From a checkpoint of a small transformer trained on Wikipedia: untied embeddings.
Each number is 128 + 24 x the weight over the matrix's rms, rounded and kept within 0 to 255. Layers, rows and columns count from 0. Numbers have three digits each.

# o: layer 9 attention output (transposed), 128x128, rms 0.0536, rows 24-107, columns 64-95
# v: layer 9 attention value, 128x128, rms 0.0509, rows 25-108, columns 64-95
# q: layer 9 attention query, 128x128, rms 0.0679, rows 32-127, columns 64-95
# k: layer 9 attention key, 128x128, rms 0.0673, rows 32-127, columns 64-95
o24:150128112116149132097148172120071123070145066129102138119089126173141177106073120107198140093145
v25:096103167117143128151090134202101059130137137082161115139113122120138139143149145114123130106167
o25:130110137134134179127147087096076142123142120114139112136147143112107137164112158145134141087118
v26:122111071141139117162093119059148143162157136088128123118169116157143135129169146098113086107151
o26:113129166118139102132147172138102154163140152140150145157111157127094166137103122127111170086110
v27:166102112157127130157157123094142156152118193142144110119125160202090133129085120115132151102140
o27:099169142164141111089116170126063126074134129158127142182133128150140169068100177138125128148146
v28:126152133076108115131175170135148129134098097141114106100092118115148108112160097131108077127186
o28:123153153142089116149147127123156130115101120165150130101126117114101135137126195126131110130129
v29:163137100141115167139166105126155110149106065134102112128109123168167177161154109125099126095152
o29:178090123127110123097125087112191144096062180140159095142151116133138149128130105138119136142125
v30:145155128146101120119133180122097128132162143177118123134099129111136102136133139186126131162174
o30:088115077145132129139093098136168146156085113116107153123152101143157126184135075139097139120122
v31:127145123154153125120092195124083154153095101148135130123111140149148123117099124159086168113029
o31:094112120166120155110125126132150147103094132144093148144115082117137113064100132119193097123123
q32:120122140108154114142145125108166137149071139094153142126154154118123118129129149125130116103127
k32:107117125108155116116123161105116130126157120154123105112121125117112134139125116122134128133126
q33:133133125114149105115112139110150142139094126132130130107135121119149127151143139164161105116121
k33:144107152147103153114120125158186133128162122123112173147141153152131130103096136135115180137127
q34:109124131104132139122157141154163142132057095140115162128176108118153102150107100106131146157116
k34:129107108153079171099168164170137098103143109133082157166150136155137132124109117122137139122142
q35:124110117083101124157130108172177078080066111098127193140163150157117101116070089098135073156146
k35:135113139128126138118161130137107117072128178172109146142098105146133108117117141117145129113124
q36:154137128114155117120148141106157133163127132120141128116140126116141151147100133108132106088133
k36:139121138121084142113103122180091118124152102165150130111116147119140115120102111123113132156140
q37:106123084139101129137126140080107135110192125140119116121142113128104113101120114088120134109134
k37:119135146116168117156109109124115134129067149146137097141118144110134107134142114131118132151088
q38:192101176089136110134143100172125118118083105131143157138139174119116123150081117133190134120123
k38:104132166128127134101149145171134159107137141120138161128122153167135155125099097117134172169128
q39:109143156150114170128155088102122129143146172155108116131152137173117161151117119125131146114117
k39:054208142159154217183128021097158126129130131153148097133193120116144142219150141179109113110117
q40:128078180211127120114109162109088147133125132094043167114154174093120175121168116133129118131178
k40:151061123130133140160190166052107121112146107119139165123150112104146117164087204110092108062131
q41:106149140140139150154091122181128149096144131101157122131130093164144127144059120089109153115094
k41:157083134125140153125082144129168122069124166184107092084122130169135119114136157183090139117140
q42:142164117067137095101128141145143151121167173081076125102165123112116091141066119173140101131071
k42:129204170124144129185079131129081143070129123108169145106117089143107126116153117157119119104095
q43:131183137173151158133079088151167158132155106128177078134135137078143153164077148180127095107028
k43:063142120106182110159106092148152161116128076148109107125152133119159074186144132218100159110129
q44:126133100119159142145146112145127142118071130104106113134094193162147112136214146094128066113124
k44:152149094121121116179118149147188159077160104070123137110071149084216104203118128119152138141100
q45:123093140136157119171164104122114145086105093120088148093134060073081152124152114103126136138224
k45:148079176091117124157115116109118094115103148120082112111100085106000148132125127138108135175123
q46:123157146083139127148135066097122035132116143154142178164180161155143103128175153128085113098120
k46:169119121131142116124135154143158093099132083173140137168131123128117128152124173169117068125088
q47:128131134184162117176109101117115096115132123090092153135174126151158122149092135060179133179081
k47:075174134123099105135157081133098092066144146160114145124164143155168091144096159151095103157115
q48:114122116153129142154156104159196169072138081154217121121136108214131097128093102119125085109104
k48:131073130095153181128155106150144119092151088171184151087110141149108076136133082138094139103118
q49:132130144180146144155085163199142101129099165110079161148102083057125113137126135155145157168086
k49:112165148155149156176083055135142135105160184139141136135109108142143109134129142021127133138094
q50:116177147103110084129161161172145156108132155097140125109120109182105146090167132097111093091168
k50:139084204149136158153125207143155114127115207088100157128124154144120153105141108117092119086087
q51:081124110102143140132204101167059077130117128057225131097084139186115113137042129147161135144106
k51:118165059141134159121173136165170125160103122037077106175148145127064188140134104140141120164181
q52:131124160125148123167167145094117206176064116116119169161123132123138123155100128056110114164150
k52:103116111122088107132099163126155156159108121140168179109100143137097120160098108116115113145124
q53:133090138139154094122118118098153149150135105164094112143164168182103070150117136120174113096130
k53:148097112115180107151145143105136108116149147104173120165157149105141106133104108137068111075151
q54:118145137134154114131147096139078063126125141131170083136080089091154158109207154162086102160116
k54:130108117116180082137140156135098129141174156141157034100093116139111118072199185125172093171110
q55:155099120115102087116060154084121065144216097111134133135125103143073125167114141107086109111107
k55:181102110135128098178149126098104135079175126100110183121145132103158107136148176078059137152117
q56:115146172163147113089149128107157095122106102091088126125196148178139074102161144134124070102118
k56:160144155129150117071153051123131152188132081088153159081164141157114114083127106152128113109120
q57:111111153150144111191191104122092127127115137095119158137089121154162130119117174191075122069127
k57:071150169129090132177156061121109122158148103131068186171108154139116146104098153128061122106145
q58:106119163107144155105117126152139125124180145146127160118118138085087083110080139160111132129115
k58:144157106111118080120079090081139104166114117131066132167194109125045049144139178139071149151103
q59:179094141155098111113163138188198065138101153151120110100152121119163166166096139162117143157190
k59:222173138115105153195145145139162149102076141113133132082197099120141139135107116162113135183123
q60:075090098113139153120142124114112080132149093115076150097081135057106099141138153127133147137151
k60:066129086140162125174122133111151114129161117109110121125077144135064139163117154101128166121150
q61:135106127136119134162101127119167105144095093113182101105118106074146178144125184154110117123144
k61:175128114143076118129111102157182122166129121112129153085130135094159128097090159129162114171115
q62:184117091198067101159117133133078107146157165105135126071129152121143080120114132165170172153105
k62:136099141122105112150162029109064138106129179150137124118104138145127139082129149149130134135126
q63:160158121124108123144174132090144125157082165234156101111091179139123080161132126100078128125175
k63:162168108137136099152166063118160194185073145170146089188124119139163085155129144040122180152141
v32:120122133119168143077136133071159145131142120096194135124138102124110138139168130141126114132124
o32:121131117151077131111132114084091115118106088114121105109103127152123137160105077131154149091143
v33:160166151179144132121119123111143075130090090125142106111152100108127134136132145125159103123156
o33:118117113121099111120161146085130124126132120138138142197119172144153116084125120124088134156115
v34:110095149129134121138072163094073123172148114102146114101148150097083102132184096124104083110105
o34:104111057100124182144109096140164106090111168134139163166093101154155166137126130122119109161139
v35:139136141155108154121121128164108108082076131088144157088133129128132102117200137073151103141134
o35:122090129120135105163181120136114098158161134166145104161159136136117180105136109144107120117098
v36:097115149140142125176155131160112089139124132089128144139126176094132087120097103145155123179136
o36:137130134148104168111128153139179102152146151145118140120053101136129112116134110156129094068137
v37:141130139123143156179105090093129164118154153115143149106114101099145140099147143094133108093167
o37:067135131120125125067133113145138114112071106127120116104146155097140173133124143099106210159144
v38:129116091162114143175173091129148183140113094153186129139118130109081117123137111084101132106175
o38:070122139151111139069147144094136121173122111168110107123157122140116112136105197131106164125132
v39:160138165095125148116127114134067077118141128094106116137083164100161078140141128183139141121248
o39:122155098120131120100165192126110126174143158119126161145187092183076144087097102140111154143112
v40:124117124165152123119152139161053085116125127105143154129134116143123118116170073136174108087104
o40:147112149181134139131150083121106103133147111175133099164117115116106138188094107141103099130188
v41:134116112198140104125149155153133142099090166093083126107106142136140104135099128125130122152220
o41:145153177079135128098135132086150119123131146168116145141137140112138147150155133130126192119101
v42:090112144141121099128065124121185114101159155097080104143137156160140144137104122159092142088127
o42:091145123159090100138150180113129101116064136129139131153091137158148106174122131151151124135104
v43:157145112098145118119146105132181134185159136121089131120121156162141153100123168143141093156104
o43:081127114143106103086097116108163133105098108091150148182164131103126080134121130120162129094133
v44:169175120114109128064110162094104090153133137134143080125138143126139117136119126140099136130116
o44:104121100160128173190117135129115175078131120118089141159119137125142140130144112148102139138105
v45:109120122134131158161117138127139102147127108140125157142107095187128127127115149118123100162117
o45:173166147134102077085126164099152090113134093119124144069128128128150140131119109137102137146104
v46:090109135119089116146107108102163104168139066108127094116144162147097146136115140153127148135161
o46:108119097103153109177101152171148150141124133111129142127120128146103080146135106097162130124114
v47:154119159105131138137161131153201101071149094113098098131076067098107098113107163138131184117128
o47:100154108123131111123102097103132145181087182143129151164133176081185175176135110133188108180120
v48:106078130092118097108118149080138177063109117173123172144136171090118125127173172088117120173176
o48:160136124200110125158146121182152115100136138074127094125135145130139136142095110156157136119120
v49:150158129120145127145138126113093160106161177127131172154082073133111179109222096123140112130154
o49:151095155166146140139144098132181128150120102136130067100139135140127116171085154117169199078140
v50:163110131105152138130147082160203098106106175145126134127135167175110137122123151118156169175163
o50:177095127109123125059145124113136160184115148124142102135163126119147107124118098113142100103130
v51:120154130128198150109163132173065143120094091152135139129126151107119100115150103183134184128145
o51:115110169123027135143114115178145085148134201131093142163098113124084156118144141111112095146134
v52:144117143142079134122161121156102109100114158133156102129127129107112144144155093127094152106112
o52:120063128089185143147119185141149147119163125161130177131129144158117119125116117135123104178102
v53:146120137145153105157144139092149075143129127171148118121103155165115111126137143083118090140118
o53:149165153141134224117133156140108162111116106104124167096157134142141080123149132143118123131098
v54:149122144133105105135137089167112072085085073108200124129153099115117123130141151117118188185190
o54:083113086140166110102144135130083137143178146145104142145100092115122138138111074080142085126096
v55:110146106107116079155132115166123121102116140162107135118144126146119097143109094068083096135131
o55:111094193104158198116168122134118103193109114143130072155119136160163117119143204163099131149107
v56:107117111136102110156147147152135147093116104150117090126140166172120117125134152087106101125202
o56:112111153114134190178092132158151135128154136120109185156175091102152196060105146120127162093132
v57:144115114125117087109126092156135161117120099148163118144123152099098130128136120183084130164039
o57:125140106095162215199153169147091155123087148110059114097104114160177153140106103117147127156136
v58:136108125173102125092095141176118146161138107183153141103085148145172139119145114094120153209153
o58:095116137131169177144195107090103096111111182140126130179119188100150045120140122108138100069121
v59:092149128110158161106122144073146113129127168163141116110158106224143138122103125155134102103154
o59:100117118150091129159130087132116163113146090132145115074143120108104104178154154166106159118161
v60:100138078108148113130160115145124130118102102104193172157059118151121152109182146103134140108143
o60:139116189129090125122136142125131065157162106132047095113174158104149097153139096097150106151124
v61:111152116110146137167155156111085158130154167122070144109117094100142092098052119118132151101134
o61:137107157101136130104107085137155111106122160173144073150185186115141119110142140168099132162136
v62:110078143150154127101136127146153111119118090096064163122085098150118095106123114072120082130196
o62:135145104118121086135150131101117111161096126162144111132168148162183157205105127134148176128127
v63:136081108107125137152149141133147129141124106138131113107158118148027099147125130161148110115143
o63:086165113113112119094115107129142115150139104120187116143102119145214139191129124117080110141119
q64:093139119132130125151108152089098159113114091123074149131118166083151138140100138154127072112113
k64:117132140103122135069124117160135109148171151143118134097087127106133126132128118114116139100143
q65:113159151129127111164110136114093126136124144119148130103088161118116118106103146158143086116122
k65:155134110109183101129126120141133138123148112087134145139118128132134093093130128128117156094113
q66:123169168101130154197134118113121121133151126162124103115120196146129122126095138126137149095111
k66:170116140135123149148117139136150128123090153124117155148108167141111143155110116148102083126146
q67:115172086135109098096131093114119096142152102126146139122152069119167110130095128148128164206113
k67:102125085135126126100097134125128086168150124156126126144149101083159134155094172114143150204133
q68:113143122115118142125114142139163148101148112159128152103123146101112139125098106104118132158171
k68:120151158135130149156132111099136122165177149137142116140129134132082106124155163101088140136112
q69:125109118125136120114115137094121144135130139151130130112118099131127134133138136141080109158146
k69:143117116141136143124085156137130125119142144146148140129127115096130105121144106112122146147130
q70:092142126142178126102108167110115148152145141154116100119117092089154175144183163142108099149095
k70:104157145160144120139122148112133103161130146194131107095137116087112163167149176153108122170120
q71:132120116154127121138106149127140110138119141106150128128093127136149138123114151128156126142110
k71:113164106149153138138142146146095105119141145121106156137083099157146133125110177126141143139120
q72:145117113157109093118141140146129118111113140124130126120132132120145141141140120118140128182097
k72:145105117158149130119134132138116104171098143150144110115148135120140133152139141114166120198089
q73:134139130143141134131131107109143115128134149176141080118136122139089163106175117111121151104091
k73:107105116148135128122118127121113138142147158139168093130116118122106131109143113082147094102140
q74:140151127157115145123118133152106124090124126130137123129175112139125175147155118062114160134099
k74:144128144156144138116102126117157122116135132164140096137123106116153145121132130088128115155112
q75:141184122111104156153147114115100138114158126117112131170119150151107109149119106076122132104121
k75:120157125107132126149083159128144172112118143120129120196110132156130092136112097113137147100117
q76:100091116120118136139101127102201125133110156137128161110129130110137045119136086145124112162144
k76:112101105113141146141107135120152131102123138120123184105145145137168115124132095145118135124121
q77:102136136110159123148133124119115128140108109168144099108130133132122162148078114159129129138117
k77:107114105120124148137138119121135125152098113161183094099119105121087154149097093131104136134136
q78:110148122099117089144126119146158122129122112133122124135135143080129115126141132102159111168130
k78:097178098109129098100152144141120111103140092119146137154121111101128127139132127125134103143109
q79:121096151142114129142115139138086150128106131119132117119135111130131138124118125139155120130122
k79:120118165143105139137135151142125135155108129142117135104130095122123134125127142129127154147120
q80:135113134150136150127144153145132116157078112130130191144149157184121154126111119120106149124152
k80:133147132129122125152127137133171115139066104142112161128130165162114124142107127104113126142158
q81:123088133134113094122095138107146120123138125097090114124122119147128133107142114129152094137104
k81:104109129133134142126123125150093133122162135109115112143123115144110125111152134123151112135117
q82:122128163136126122117148150112102124125111124150097146118151131112146131131095133121118171118124
k82:164151162135132148142152158122139116123097121126104146125109111131128096133138150116090154157112
q83:136098104106123134143153092105126118116113142142125136145111101146112091111145124098106151147112
k83:112086103105119117113127153127101160085106156121139130144115148146127136123123123109130133149153
q84:147113111107117115105119116092215119122140179135133120140148113154119073117109118111125144152138
k84:139126095116149136094124144127129154106138143118129128154145120162158105104117128121125118128126
q85:118175119154118132112145118116185122150114097113132137124152111176125127150126131144127145102140
k85:137165079142113125116114132128173098147143110132124145105147140153127118140109137153104144099159
q86:137151111128139134145136129124127140129123125140142169129103110162136093109172121147125101178144
k86:130145132127141130155112124137140141122114143121126173112129175158128138129143129147134118174164
q87:116097127122093111163113113128115170111146145104096133150087113108134103121140139133128109168156
k87:136118138129081138151138156135102150093123145099104126145132126097106148134128139168120141149129
q88:147075126131146140122151131096113114118114151136123120134113123162130160136096134139156140094133
k88:135087106148160145141144118110104158159107150111130104118105131170121126128135157121154111108131
q89:140142130103139155110138100117124115096134135116116119125130087136106108123144106109135188085114
k89:147119110112108155123143143127105121096158154124127102095107140145123156118132099148137128106121
q90:140124112115133096118108138120125147088128115156132074094067152117120136113146104081125096172127
k90:105111135137145123132117129136093148120154155123170073121076100117114133114155132084148108182147
q91:110121111122143135143144128132107118100131135151103162152132103094116126118174149113084127140118
k91:131121125105094151141136140107123084078098131124128139122148164090082152138144126150131110135143
q92:125140107147136124133135137095125100123159138116131091113102141106128154138142149133138153149078
k92:119105101161151114133152129094110115122168156116145095110121120120129113131131157126136133155101
q93:122119116140110143142134151077150107159121163168159129127133150166120096157113130138095163128111
k93:115110088136110150143125142104133123141101162156141125124138142140130110147104148076106160112133
q94:108144123125144149151140126122143142102110091114145138119126140117161091156108125122162088110136
k94:140158100136150132159133130134147121102118122109117151092149131160168100127131141163123131112117
q95:123154124118137133095097124120126105127146110122150102119155136085134122136142121134129150128104
k95:116130118112127132093141111127127123121154134143132103141153126110149153118122130133111158113114
v64:149117146118125124173103145119107128114120139127086127142132162139124155154114142168108090092132
o64:109135084115127156099154101135151124120137113125148140098138102145134080095140089075120142146154
v65:121114130124147117180146095130109097125104102103149132107138126183115141114078133162143048115182
o65:150133108129102158073121146113142151117126138135140122143122153103144123120133098090098180129125
v66:139141121106141104139117135124136115139119117131119112136134123114141122133118125145134104131185
o66:106110121143106163116130115116143124111130141104130139128105154137122126116121127101095109134105
v67:128135147131102126143139106120078124125143123137129148131125151140137137139118110139148082135127
o67:169115112104162163107109150116162128113124132103158111139100112116136118099139132111098153136145
v68:127105144122112129086140122102174082168130142139106128138145132106142120126147133157130150139115
o68:146129126151162131165129118137092164096140147115118094149118130129080127133124133119151110131125
v69:144136151100131128138106158100198160124141132143113122133128113123117103126149118134117139115155
o69:113114099161125111120148116162099114116115120117145111126132100131144142122133153112142116116098
v70:144114127097103124128151121110136135187127120111113150126167139120123122133097141140119167146093
o70:126125133146147131135111117142135129076132119139115101125134096137097114127156149122153110110141
v71:147113130127142122147141118125152108099141104148191166121126137143141127142120125145147089114151
o71:135137088130144156135128120096110133158124124100087118126152119125141119145135121092102158117146
v72:125112106130126097179149148069103151146170140114092113134133113131145124137136130152139108098133
o72:140137146134129157097129134168128113098117115124142135115120121135122135130113119109128118153131
v73:137110156122146129132155134121125132106123133154130121127137164154133101137141131134106143116188
o73:107148092130123143102114109152117127116149124108136132132116088117146169108117101134143115130099
v74:143139100114134139148129127115136139093165117106152157136121110143156140149129102122139129121147
o74:125120137127140125124126138108138110144080143138137106122123141143124108122110166102110117108157
v75:138179120132144132139104136160099114137109151124122131126103142123099118124152151118119063136136
o75:090105129135087147110114127099163129163134109127151129132118160134150136121112079128114154129121
v76:095139163092113108113186133118158115144142134130114119112136140140132136115144139105118126134179
o76:174130099148134158155110123129118143104135140132135140147111118133117104156110113133133122119132
v77:126159178131105114162116096131097099160107132177136123147141155132114107154090132116143098163122
o77:139109094130145165106112151131139137100147100091133146116126114114109119074157098148139156109135
v78:139147132108135135170131121148142119145092104093121117132115114103132130117117130151114066099141
o78:130106107138115121108143134108119106133121130131149136137146123138095116132114125112107153134120
v79:129122124120122125106123088159103126118147095119158144153115113164122103137163111097111082110154
o79:149148116121138111140130148094158118128117141122110136109140133149139144118115131143132164129114
v80:122107132119124125092121095090140147140113145125107126122153095140106157111100150125119169095160
o80:141139123136150133145154167152125112118136128124141135135103152102151116179152118114142089165101
v81:121126124153133120125126134116087111126134165139101129143113146118124159132150107107143098102124
o81:123117130103145140118136122125173147124107098117157104103112135127166098113134131144134136161145
v82:131117141121138116136157094112135116130116142150150125113122129092132072115114153127127134107139
o82:159137084146140145104095124120112136135142121119108112140131113136131173118114088132155134130116
v83:157105147111133113134115134094122152105120128151119140121127105127161127121151116141133119125133
o83:118146121097143162122166137133134121106145134109147140115116140119121162148109118116129134164130
v84:119143145143125120108127148174142155137146119137110137127101122122113120122159126145096147110127
o84:131118095127118133146127115118128111151104149135150144139138098131142155131112132111155121148114
v85:109116109123142117144148133108136108113109111131166109123109140141129124115162151128114136087162
o85:143144133135117163119121118118141142135127136135119156087141130114146147162099095111126144146120
v86:162118139135107112136138122127125096133153138146101122130129154139123152128129127134118160130172
o86:106155129102160158115133141147110143095135128114156133111114119099157111116138139117151102129105
v87:129151129143142129130119153104118152130122104105127132113138155110150160126155098094150113105065
o87:115098133125125120131125117138143110127130153137147104149112143125109122119105150144103145158163
v88:099134124134116150144123123160134123125134101146101127121136122140149137132106111136135128161128
o88:122124144139130120117142124106127126122105151122142126133146123126086125105133150132100131101139
v89:136168115122146105126121124127142093088148118148115122127146123113149123106153135102146175170124
o89:123101166133100157139114135140144135175114137113128110122118126129097141138104139169134110102116
v90:123142120131127144116120147175154147095124092107108124119162136124142141118117127089135177122116
o90:108106121140110113119131116110123105145104162149131130147116115138106136093133129140110092139130
v91:128102130123113120119121113077163132163143110127102115127114113110143106109136116133119142140119
o91:149151129136163125137138137141104125092121150130123117133122133134105142166123172134159101136115
v92:119117117129095115142156109105111111148150123132106137120136128125114113111091123094149177137122
o92:132136163137146149103092133142145133118114117131150106122087128124139167137140145167125099110136
v93:132129125102134122134115121126167112152110131165139110132145131126113104147145151121132131150102
o93:154129141156114123126130140139098122129160124100103164094128126106097126109118130145128136114137
v94:111151114141141151159111123144083144114100107144119145127134132127094136121065110143134146170074
o94:137103151121134119096147145115170099160133125100140127142144137121160124132161173122127105117144
v95:138152104111133132151130129058128123155120119121163123135103141144112120128157143121102079112159
o95:130094146121106118123118134159143127100126124144103125119124113154131113147098097142154151125127
q96:136121104132118130115124113163146115130144139131144129131123118118127144110115118123128131134159
k96:128121100125145127138133117124137117128120126136134158127127122150128128159135120100170132109140
q97:143106130152134138159130122102103128136112126140122139132164141126131139128103125128140160094127
k97:130135075154103119112105120116101124122125131140139120114117146114132112136142148140123134120109
q98:238088132112099123133131122151122178083113097086162120124090126149085120106085128121164112128119
k98:122110103118140122124119126102118140132105106120120139131134109161117108100112113113145142155128
q99:072163173143188173159127101084088137179180151140108122159164093090149126174141144108134164092120
k99:138133120121124115121110131146139099122133140142137104115127143108111150132133119139108099137132
q100:127115136133144138114128144100094140118126128150145110113106140169127111140118129117143141142120
k100:155132145139127122123111120122121148101115117162123116119128132126124113125115143138132117129124
q101:117143125129122109166110128135129151085096096097150102155097139156120109126125131176152128136123
k101:089142144128142135114144154135112084118132139168131118147110106116132150149124115123195123054140
q102:086157168106165130136143128099074139152154147178115121134149144111135144160138102105114125116098
k102:146124094159100138091128076070124137199150166130157082093181174117106127159127086138097155154102
q103:145118094139094114119096122142197115093118128110134124113110104121119105092113132124138090145133
k103:159099114113136092122132165140114154070079098091110147122106091152134105056127109120176131114146
q104:080150120125125122120139117133128127153143142159178104121149123094133153139122127150099131131104
k104:122137103133120104112113112146127118136130111146161115129146116136150125150137116126158153122110
q105:148132118136133135135108107103168139135140121104133097107119136147126159106158133165115110134150
k105:093162127148133129107130116138132125155116155136125156103109133086085130111152150130105122121117
q106:169120093151110130103071135113192164132120112114140116135104121142154118123164132169112109136159
k106:169153116131150138116121121124174144180126120115131139144132122119110122123140129134096125121165
q107:079140143133130138132135107101138135142094113131175099130134159136144143129121118134138120136130
k107:127094111127124129128138089115134153146100101163133128121105146128158127137140111153113134084120
q108:175153145124140138110127123123130101153104136104110131167116111173115108097140145115087138154128
k108:103169133137131118155104158133127116174123130109128131148143096126102094099108188155135127139127
q109:157097144130126125114134125119107151126098148139103163161140121143141129151081115118128114107134
k109:162123144114099094102100153151153154142122142153126146120120139156168114167139085140105091117156
q110:141166107154121129158083099132205122123117116148136097106140101108103102116144140153088094156119
k110:131139149140144142146103105096124153152106131125162097139126108133081110097124170133123133156142
q111:161126141124109121134140142112095166130151144136151105146148133134140156137121104144147161102077
k111:160129078126109104099138130157118143125142138167149129114093135125138145151150077125134130120114
q112:137126153098166102141173153137037158148172118086136134125120150150145145118106115121160154124102
k112:101145126131140140135127157144111100118158089154105164118137113097122141148136084110138127101131
q113:147157099147146119088100133134143119116151110142128095100144146084109159160131093142123142106106
k113:157117079125143172109150138126121123135125131125171132119156137107103160120120105121149123137143
q114:155135110119121102102107125114173137151137131104137089098119160129162110126166142162119109157101
k114:130131095136140132105121095128116133159106106104159131112154109129117118118122147141114145092139
q115:086129120128096121104123124152196137146142151137156143102111140108142140126138130159131141149108
k115:144100101127095112112115081147103138156103131122141111123156123126166137139124098153132151131131
q116:177140144127129141099157147108080133126115100120162096137120166168152127109137118130150128127107
k116:143105150119170145120168127157113136122106100127149118124114114120130138122104155124148106103142
q117:105118153097139127131145155151047142086165127143118140143124141122122152132138110101133148115120
k117:135117172109126127102114133133099109051173142109090110151126144134110179140133114117143115129113
q118:117159105111144107139111144118114114139160114101095126127090142155126085121163128116163129138159
k118:093153118137151137152144100121152108114141130120099153138153128102097140101131106139107132092096
q119:168093136121140139136172129123124141118077142084157125120114129160127116114118105111120135162151
k119:106125121115133168143144123141127162125099103135143112120119100146085098126129139137103116124165
q120:151128152109138122145148143097073137119128133152135109148136156152127124121122142120107117123129
k120:128130145131138098129118117120135133109141150133140127127109131118117105122121174122142107102107
q121:138099148140128099140140128118137134165096136127123151150109103165165088094109140136126147146147
k121:121162141148093090084105132149122126180094160148136145141124116145143108123136118158094137144121
q122:132110125118143122164127163142086126124158164136097139143139123129140125108141129124086138116089
k122:114159148144133121086093149126090146094150150099122118145129131149107113141132131110150124120102
q123:157114125133137138158127097116152170144093155097170136142107104129136124120127139138141130128145
k123:104183100117136117163103077131151125143135105192104143126122102148104121115171088132097119124142
q124:087128158128128132096151133132100126142150127143091111131150128136137111123150123125104146135084
k124:125132132134101141096100120134129120130156117079160108106137136124133116125108146130152154111103
q125:132116170119162095175150152129086122147144150114123156158119153145142126122115112091103138119109
k125:104125142134120080127098165138135120121157133150101143152115118148145113156133131147112113097115
q126:149119113138118128098134121142213147119048114128138149138134080149125128118115116135147107160148
k126:158119127120111111128113113158144146144082122137151114082141115161144114125123111143086143144182
q127:143131118134123159127134107155196133092088135131159108140151127135090138109130106132117097171143
k127:139098135102164112155097116142147155106093160139163076113134122147098091114131143166134122178132
v96:124127075125154137157148097120117130156102096104126130144129144147121110127077139106126121124170
o96:131124214127099115121141153120096158134141153135129101142108135150150136132130145164124139122074
v97:145142129146119101172130137137082099143126144121126134136144173145144126136097132142110142104105
o97:149095142113148148115155141123124138116080126101148113112122129123118133103108140105145116127117
v98:108129140131119129136119157125111121137138115172123129125109168111114135128118109133087128101126
o98:144164094132138117096111108121159145102114120096140135091141106129118109126157113120138106150131
v99:101123121118108112101136161106104150134134141158102140109143159117162137131158145099105145148155
o99:156122117150138123146111094123131107114117143123146122146111085115103161114143114120137141112127
v100:123133175132120121122156117117147115122130148165139113103129124131130150123136141152116116183125
o100:138069086137135156112134118136165102115110108139130154172140125128134121169120140118114142109146
v101:126172132146136153151133134114124093137163130088074126152137106152123097104133128138151139068130
o101:097144138105133084111125154118096161128150122135123101105145132126112161131134130124143122141126
v102:093130113128146120162120139135087134132117151085133170125118149138126133112140163125149085117120
o102:120137147134144154124150128135092156080114133153138068143156136117118139124123147146149145096139
v103:139121133125146138110136124115115147129165152124169128122122160139109105118102152127146125103134
o103:123118130118141116126118167129108113094125124108110135155128129123128135120126141109121127126118
v104:120119124108135140108133136166101117107134119115127111135103128086145136138169144157144096109114
o104:155120138158139114145101105123150130107127141141123123130145112116104145130133118124135158111131
v105:140110083133105125143092103116124159140150151130143141111121120154126147116154136128098111137090
o105:105165151132137105122127146148136137125121131138128138167148126114124096135140114135126132149148
v106:118111099124144145122090115119145093145148144146149139149120126122119120134116133122125107150170
o106:095109156110118112119142122133107138131117119101120148125140139127125138162133121121097147126118
v107:115144121151126130110130129141110127113139110151089146139141135148117111124119144107117156147146
o107:123134125123117129112109118117158151154123107082148148102124120141129144165109092111125096118119
v108:127111128132094098120131136098089156139163146159122133102125125110140104138172136118116143158113